Each number is 500 + 40 x the weight over its row's rms, rounded and kept within 0 to 999. Layers, rows and columns count from 0. Numbers have three digits each. The size before them is the row's rms in percent of the matrix's.

# up: layer 7 MLP up, 384x96, rms 0.146, rows 25-56, columns 0-95
# down: layer 7 MLP down (transposed), 384x96, rms 0.111, rows 25-56, columns 0-95
up25 092:494504569423557535530516569493523499472464448543538472473435501482501428526456488495449556504530538530481500477486523414435481495563472479500435556486509555440539520468456442490507479537395493564515465556489473523488525494439488479467542527492530501504480482558454473514561606522467461539
down25 094:516459486484476494460517498520472543496526528547495513484463536541557462580420519450502517458582482501457597582459480498438529478410513536489473535427541490518530499496523498479494491509498496562471539483413509565440549453573536461434469588502414490542515480486505472533522524496512488517
up26 105:556507527552507450546491555522490504479503433528500508477615417556469494494462519488525512476509526476445448482490515477512530516463498514497482533447430419482542495426445556509520512524558563452533431527516480505447499575530443579448543505523589487466509493453560501541512454498469500456
down26 102:510498460561553487433490421516508440582476572462517482534482474482607582466565538499488544481572511510512513526505451448487509474459495529502562500545506479564507423552502498539465467497498586437458515483491543452467493440507531544477465507456501452506511487473430464451488543460512549474
up27 096:472546384477549480577478457465456560426531510603468477453525490490496479518475446537548499564505598534507495483488513495566537435451520432463539549480487453504518483565491498432552498462536523484500465484503502550488480508475543475511531559505552529519476466506473519488577438530461503529
down27 095:469495533493429463469465506508526443558530481397537579486538523507503478483544513571477475451526489480404459545518515511437558542476513508485485495526392520433495495492555542584515509514520497515450472544546480634510531492481512495514472459482442498456518549467450545545497489484496523495
up28 089:537433496516528558505471527516477528557506435486511528469507461538475432537493499473497489526521423517474505575553474478472493486504516546510533516525489453475521533509488484547555447493569536491511460535556546442390582449478528556514485510441529487576524420397439435456524480494484470512
down28 090:536564491419504559503513481500497445525497518477481510493506512514500578410535488465542559502437511512472444429553527482554519506518602482491495430461524499560550533490520519451470502443478457467500490427430518584510481510487466522521511477562483507441472453585534550556470544452489525460
up29 107:499504525458551560477481453512487508506470511497538513460506505524523529505510491424527527513490461528520466509414521482458507425479477478507477456432476557424447485470516473531479453576579486454479519450485578471495436439507512534525460560458518600546507464501508594457554541541446547558
down29 105:489527519516430496509435528530466510490535463501462569489477506425501513537577537477578503496529553473461549523517498496541480554506565551520519532498515433417500467530503531556521531449514547505504467482480449507544486501487520510522474512569504485585412421484449421472499498384436496491
up30 084:480505522515456496485524485498498555525503446493558497493496525485515525472515586474476381473466542465551502506459450448489561455460508466428524494454407521490536491588485502512524518553569492524548497464480482504500538534533553572568514477467478510578453500508484558448556534476532500608
down30 088:512487511480508536500523500488513499442495600418531446563542489531427516483482423507541450490558481550471395545518539575450439556519545596527443472539497460500499514441488478439463492518474568456463530476546496515538531508458515501523477530550530535481520530449531457488507480547544478472
up31 098:434535467571587448544535458506519472493467504543572543484507459519514537545502513595510479513538539567452525508490473498481470426509477484416503468477427442442496515494489509493513523533432413489506484578509480432481497452530427533518519499459494472521477500562486525459510545543519574439
down31 090:561559495528440555500514410533526568520471468466550491484486501503523482511526502521490443524479462512478473584456561528518543555481451506481448517502542541500467528502529530425519505444451485459486477483508532606467541498451429517427437524543477453457506583461559444565524476534484471501
up32 110:483487504499601563447498505466502456513480511517536529445487479531441395515584512496475422454452504516529507446499449405493462520535494518554548510501459556443520488499501513461490491480443425467552488535473531543459531525511547462500502489520458517553486402541530493527465559571475523552
down32 107:546558500500422537464454466498448458533563543492594473454455388468510498479508517500488473514527447529553506495453489461491481552548555510522537568533572586462500485461504522575426490469550470477532464444457477444513528547522457510535507490543476545502484475504435486515476523464439521462
up33 111:474484523448514517480468543568481492586557472533553479486528442494447463437507538498450512485498491536463527448428461477434532448482464545515523539469477482487516520426514474453590513463421428476513516539603564515518498530457461494561485497531530460440439523526502495576498504552466478505
down33 108:480524484423487498554593544456471510515543513497499549507555582470505518505468520478586480495433476524556518527462546499446533458561566493468428475471528530513557519481473472513445465469535497544468470469499458418506517449499561549446496435523493481466528572478506465470503465603461501453
up34 104:469554503547463500514515512536455546425522528532528510504511457565517483480492523461491527486481486514488485532490505484601520444527488499528471570544473541416520484462492482426533480530513504430464545490505560616476427506582586465504513509435538548568511502414458481482503515463514552468
down34 101:536485495467556518479553513496485523518527547477557473437517489507490511490536569548528407507480491439464501451595497484441456421569513478511562488449584445523486514497491441554508508459531511602515541462476454553498536472482448412522441466500477506463502551515521514497525448488518457558
up35 112:561551439547520486502459495559493507454423522540445489463499501523390496458548551513481495528455472484532501462483423447571494498492477472498544535518458463495465523473452517519503513482430466439528480495527469468467515523600450469571525494516467487453473508484567533541538508626527522534
down35 123:525465496544454498498503481454427573489482542521509517475453456521503530527448504515445557534552494556486580482442516455502510471496389530489551498445493527491564503550504529534473482475504537506504524476498419537569386550493498518570493513455503544480503456468406525571466523442533505476
up36 113:568570428501488542476443470570500464573553523503577488501516445458466444467494508512476528498535537482524496442535473473498445465590510528435497551491419521487478494506531438552613499557432464482532545509455500502468553521506516518479518434520525447466543497505528537457484482530459446502
down36 128:485551445501492569437488422583543534544511512488545488518496498481475458476489489541482525510459466420506454464538510410492510518571428475487505454503465565498447520533511531535550480458424463448521494518506561476546505550550556498451521512516514500444497507516538522492435517593472401469
up37 083:480511573493488538481481485545479515474421475477502477589473507499488487501537580484533503552508462520529529498521460461584511490496525463533501429465528500437579439550462544477556457473385506459506533493519486503464499523591565543524541442447491543489438488455553431512477474534443500501
down37 075:440489503483513549410526475468475571487540538513561503506583501479494498461560522531509548493493476546448523512568516500538527471552513524496504542487578472503452463484448433446497508451505495489444486562511445470405484527450536504556438487553525519503508453487498425457518460576604497495
up38 098:538504580596505523576470499522496492460411477531525454506562432485479558439417465498544497496530494507460454428513461483511565514525509501504591512543438518513500528537468447507561472490493438522550474567490468481534470553487536483517503477546536523444446492449489457486541521501410497507
down38 079:515475469510563477519465526494551547477502499516533551536508551465479525520470530498546442428503546446520412556548573504409510466493555454542516500488513484424495524501490543462547465481484533522406502555501452535436520543518558461473486523460440514585521453462516536482484529430564475453
up39 093:567582518525444521493510529549502460597471468497442489547554503487511518555513551462488517577539440495574495436461519374526509483482473439526488441488517537517506462515442542577495458560453547496566494505514470519512514525523500525518509416544493541470500463454503532519543522504441471500
down39 095:464495502463532507427537491439477588420490554515509482494548490527492477502473488577518425561606495469534521508458503478502527439524434470468486559485534398518549512456538470441540464452463497495525491449539557479524492531565547528509499449477489461465497521525542564476527515479540419515
up40 098:530497524428533594580498506473483549537526547569468487448490453441470421496482534462509476435434502575478459548496463515454479519508480531497479492473493568455428571506523499438551488514499536439518521526542494488475462481498412535438446525481503479477546439513530540531503441571479476502
down40 094:455450459481504509441586494471520529451479509517482604517515502412466544534551462463540493500597466475467588500493474474491509472497575441467522559504538491479544478508468461488516479503523450501406458489470447451488454479544552509547505500547450509523444545459507496559529470533565529549
up41 099:499540567526510505484497512481395456548490484521507562429579512447493490472457562434498504518484505519462453427499499379503566466597458461535509455458523545448510462520522584471512508492486447515512498511511515537440425480520534464563516536576493538514513486522520515479482441492515506514
down41 101:531444494512509540566520496496532516482560513464483457503546475495430495522538512525456534484439458531418553526456486522546455522458511458535530519473485548435545491499524472511466504557443524538485481468508497384472549565496487507456491483562476557536437505535509412495511534611423460465
up42 106:515491476477498532535494553451364478546476436535524496433496578551504446520517515500507469512481463558555495514490494534513517400477489566517535476452494511408462443520508493546540456509541486500483475485495519524494590474529507557494502456436513581427530449457487445531539460511524514533
down42 100:510550494489452520453489540488523550509485530563453451505541541448510493455511472538485557541458466529515539516561495476502578527531459490486468421422361515483472480454464475571578521560489503496501541427508587565476511437458520511532571486496477489464487513472456476535473490511508545508
up43 111:514522458545485524473445514588502430466460483493512495502532434493521504498576504508403474505547484517496437478532531509526568499517536554415496538472488564499481507417501508520506513571502506447503501546505525519430493508547478568439498426504568508502484511435482506535578431491416469444
down43 121:513458496486547529487408474476454469490464555517483495520484462529529569460515459445506480520489495560444434448463485502513515585565620574495516497535489526506558465573533558528471530528524510498452485504437439406486572517479510504534472471510491478527568546482490465502511460427531509485
up44 093:495453508607536470489545495453494475548540452561483506460548549562444463434513520442546460502490492531569451506516456440486595460492507459511509477452512511552485485558492475438497454510486460497518500496449512591492537493483552489499467542431461537477527440464468510491578484548539582492
down44 090:573501548526431472477455498536456492474522491489470448491598547498576499462485463548588502569465457515447512512492546492500470495496543505500445444494492432499573469487521525555487467489494506481503578458554522514543432512503474505439549433483501466529433544513456527541508417572488507440
up45 113:570486505461568523508477503508484537473478458581549463496566431516518431465448527559500430509503536514611533436494480484460459462451470514431506610533473501494488516474482551474502522526401449516511535495489479541457535535524465527499591475470557538516487531507453474488525483510446513496
down45 117:497504492461470450456390517494542538442526431521514538514457495490577431564510523554466447422498497524577485482513528472482519473495486541531503439460538490518495451458514511591551480451467524482550477461520545556488510528501487518486542498464444523540445544557457462522538470618495522514
up46 112:532536450513536524468492510543530446473476488512538489529580485508521486506414509531523517581465564490500489488457426475547529519545471546492537531519497476544533538517402532515520536485474404468525434516519516521423554535548490463451506403499548555455480466437510457533525547515461579509
down46 114:546473504475562562527537466450484537521533483481569454473470505459494461519511494488506529434492497447469532476501541515467500447516603515524485489414545539454448496492637489519569432451530536498531580566533464542487434479503501460489509487558485493475548471531449519466469521467513431510
up47 105:506493465464514454480486503477462503463427537506514525510517533528474500511582494481545472531543542538416499444519516489519548422502515505450503431501452539515470458518517522487484426530538411553439541506477545503479469498577477427517530490496556589464488520412484535466591532511517441569
down47 101:476504428541476506551478498474462573573487548521537501451484547467479532452541548470498497433449469437480528459541481554484522535469621480490486531588483520500509542490506457517492446532485460443491537556479428503537472534541470523551537515529457459434480538506562537445520527411504510465
up48 133:471479445506536522465441525504452401417471458520523551513538482466521452494520515553482507565501547564533461518498410470538470487564468580518513537492400528459577541489544539490495495499497506456441520437533548514466510478557503505486542470467514490456515498451554479542506431517424539518
down48 127:497448475534505524513412399439447536453447556494521405504503494517512487556523473556456486563551583464442525492463501485466537522484539512553528473508519497511507521561513529512519475519532474523518495501503448545445554475451522558448517436570553432490543478513511419512442470539488550521
up49 093:517550457466479521552489459482471508470431484533534401562433496553470464528446468531517468536560565538420448471474542527463509463522543526495499599466432519457478539500506507469510448518464560400489517473494544515501507427523542482513483522437483515485530559518547557462461487561517480501
down49 090:517386524499435510414459478465478533482521487454426617460505500514471522557460568529547465474457453494558490499482453506567475498519512510495530467539468492590565487497503502504499526480557508530477504564521431484524414551490494524450430501488460525498483448470495478533503507554525542558
up50 101:491556473519531539568539519459476529405472504466482457498557487480555432495594536576494495531496551479533516450431447468529514422487472512482536503467455469442500483506422470498466488499511479508542493503458484477506554531503514525521556527452511483594540464522565481499565488609443535508
down50 097:486461555481504472514516601524579490405574466503502488485468481521517509501542505468517464480495527458440510509472476440427484530546444571534490483507499507527475417471461496544508561470454524526497483568470544492553471532496501474447580508468499478544514521459433504603430527508536453565
up51 101:448475484483493556564486475485506504451478505564467503506454510546459516479414514524511386450488490532503551483517489396486521515569487421488560502527492491531486481514468466478514523493468478487562461545494576493496441502484481577485529492457508535510521485452488495636483555559458422510
down51 099:532520461492484489550527528534439477477580476532468530456536535432491539462476439485541502496480524507489480521481571470464539433557551456490503427478465524518488490466452451480530554588518477542474475508488558550491458482477593598482540434501559516480489444511484403558491491473504562500
up52 101:539536530451511494510469494506498516486547615482433533537452531495404492442518537504565482499498478495521520434553471431564526519544464498480463477473405542523511507508482498542487538535557441505520448454518472527461492580538434507497483557436485516418525426494507565458551490532511491511
down52 105:464503473515544468459482481525551499485501505469568524581513511436526434454517511471513513493559545517484539524543516442510501565520417499466501528486370526493561535434478432575468492458560492469449475518491426477503486597462528506498490533474491478523535492420500495481531572562494460482
up53 109:470512495480500581510472525489468505529497485553441555488479503588461461474446475502549446494431447591457550494461523480461483394531509515541492519502484512419485502519546569509506468564399490428473465540417521514538528395547491488514547518512493510509544484498512504463504455513515523517
down53 113:599487471515468524429500439500523474549522442466522531480589426471534504519530480537546497518525478488507444492522482506510418483440437455470504467446500500587471531541539524607509487510482504482502508554496475523528549522474528502418465516476494504505507462528483487477462563556419461601
up54 105:497475525489526525481452508526462562484547535537466495507467467539418525390520511454524476511491476525456538483425515502440474448502529586410516526505464497426443536500588559496485513513537460470505545552509488497417502535517553527501468485501492484537493460412534573501455542496418476510
down54 103:488548460487511533455487504487566449543542451546558460550469528521521490495438477519436518550447519471511547476427507496501586543498586459506489550450497504464504476495449469482519514513516475442515555481559485553556469477513522517490500487541563539440544445494482453544495461347476518495
up55 095:470613492555592579524466533458404464464480466487515529475485490499443460440489528517548405520490475541544499481511490509484458451473522513521515494484486506486534474561537442533493517501542523487511462584485497494425459452551530497535462543513506503501535488593506441476547491548522592508
down55 096:536545499427489485463531497473500373454404370516517465498517590506514531484519505516534484511517519500475514511444538593463547510531476435506458492434530499500525500468569506441439479506509462474526581500537489535535522543504509498473491526483485513477525570424487505547520451485495538462
up56 098:472513543533453441514509507559483529502509552477546513542522492516481448533496573566553493507455514498441490464509432465510534511444491553507536434501443518480475474484487485470415485520475435471557576493525499535472554521520505602487598436433540508503504528509517568509500619469511519522
down56 097:510468464544571557487499488459505511459493516516522494474483490553483546569487469485539481420561572389460427512441512501530530455461463486533527529477562436519446503510472506518523543497433527439529491507488485538519492539452469531483441580458531459517566492509505519530476498579609532489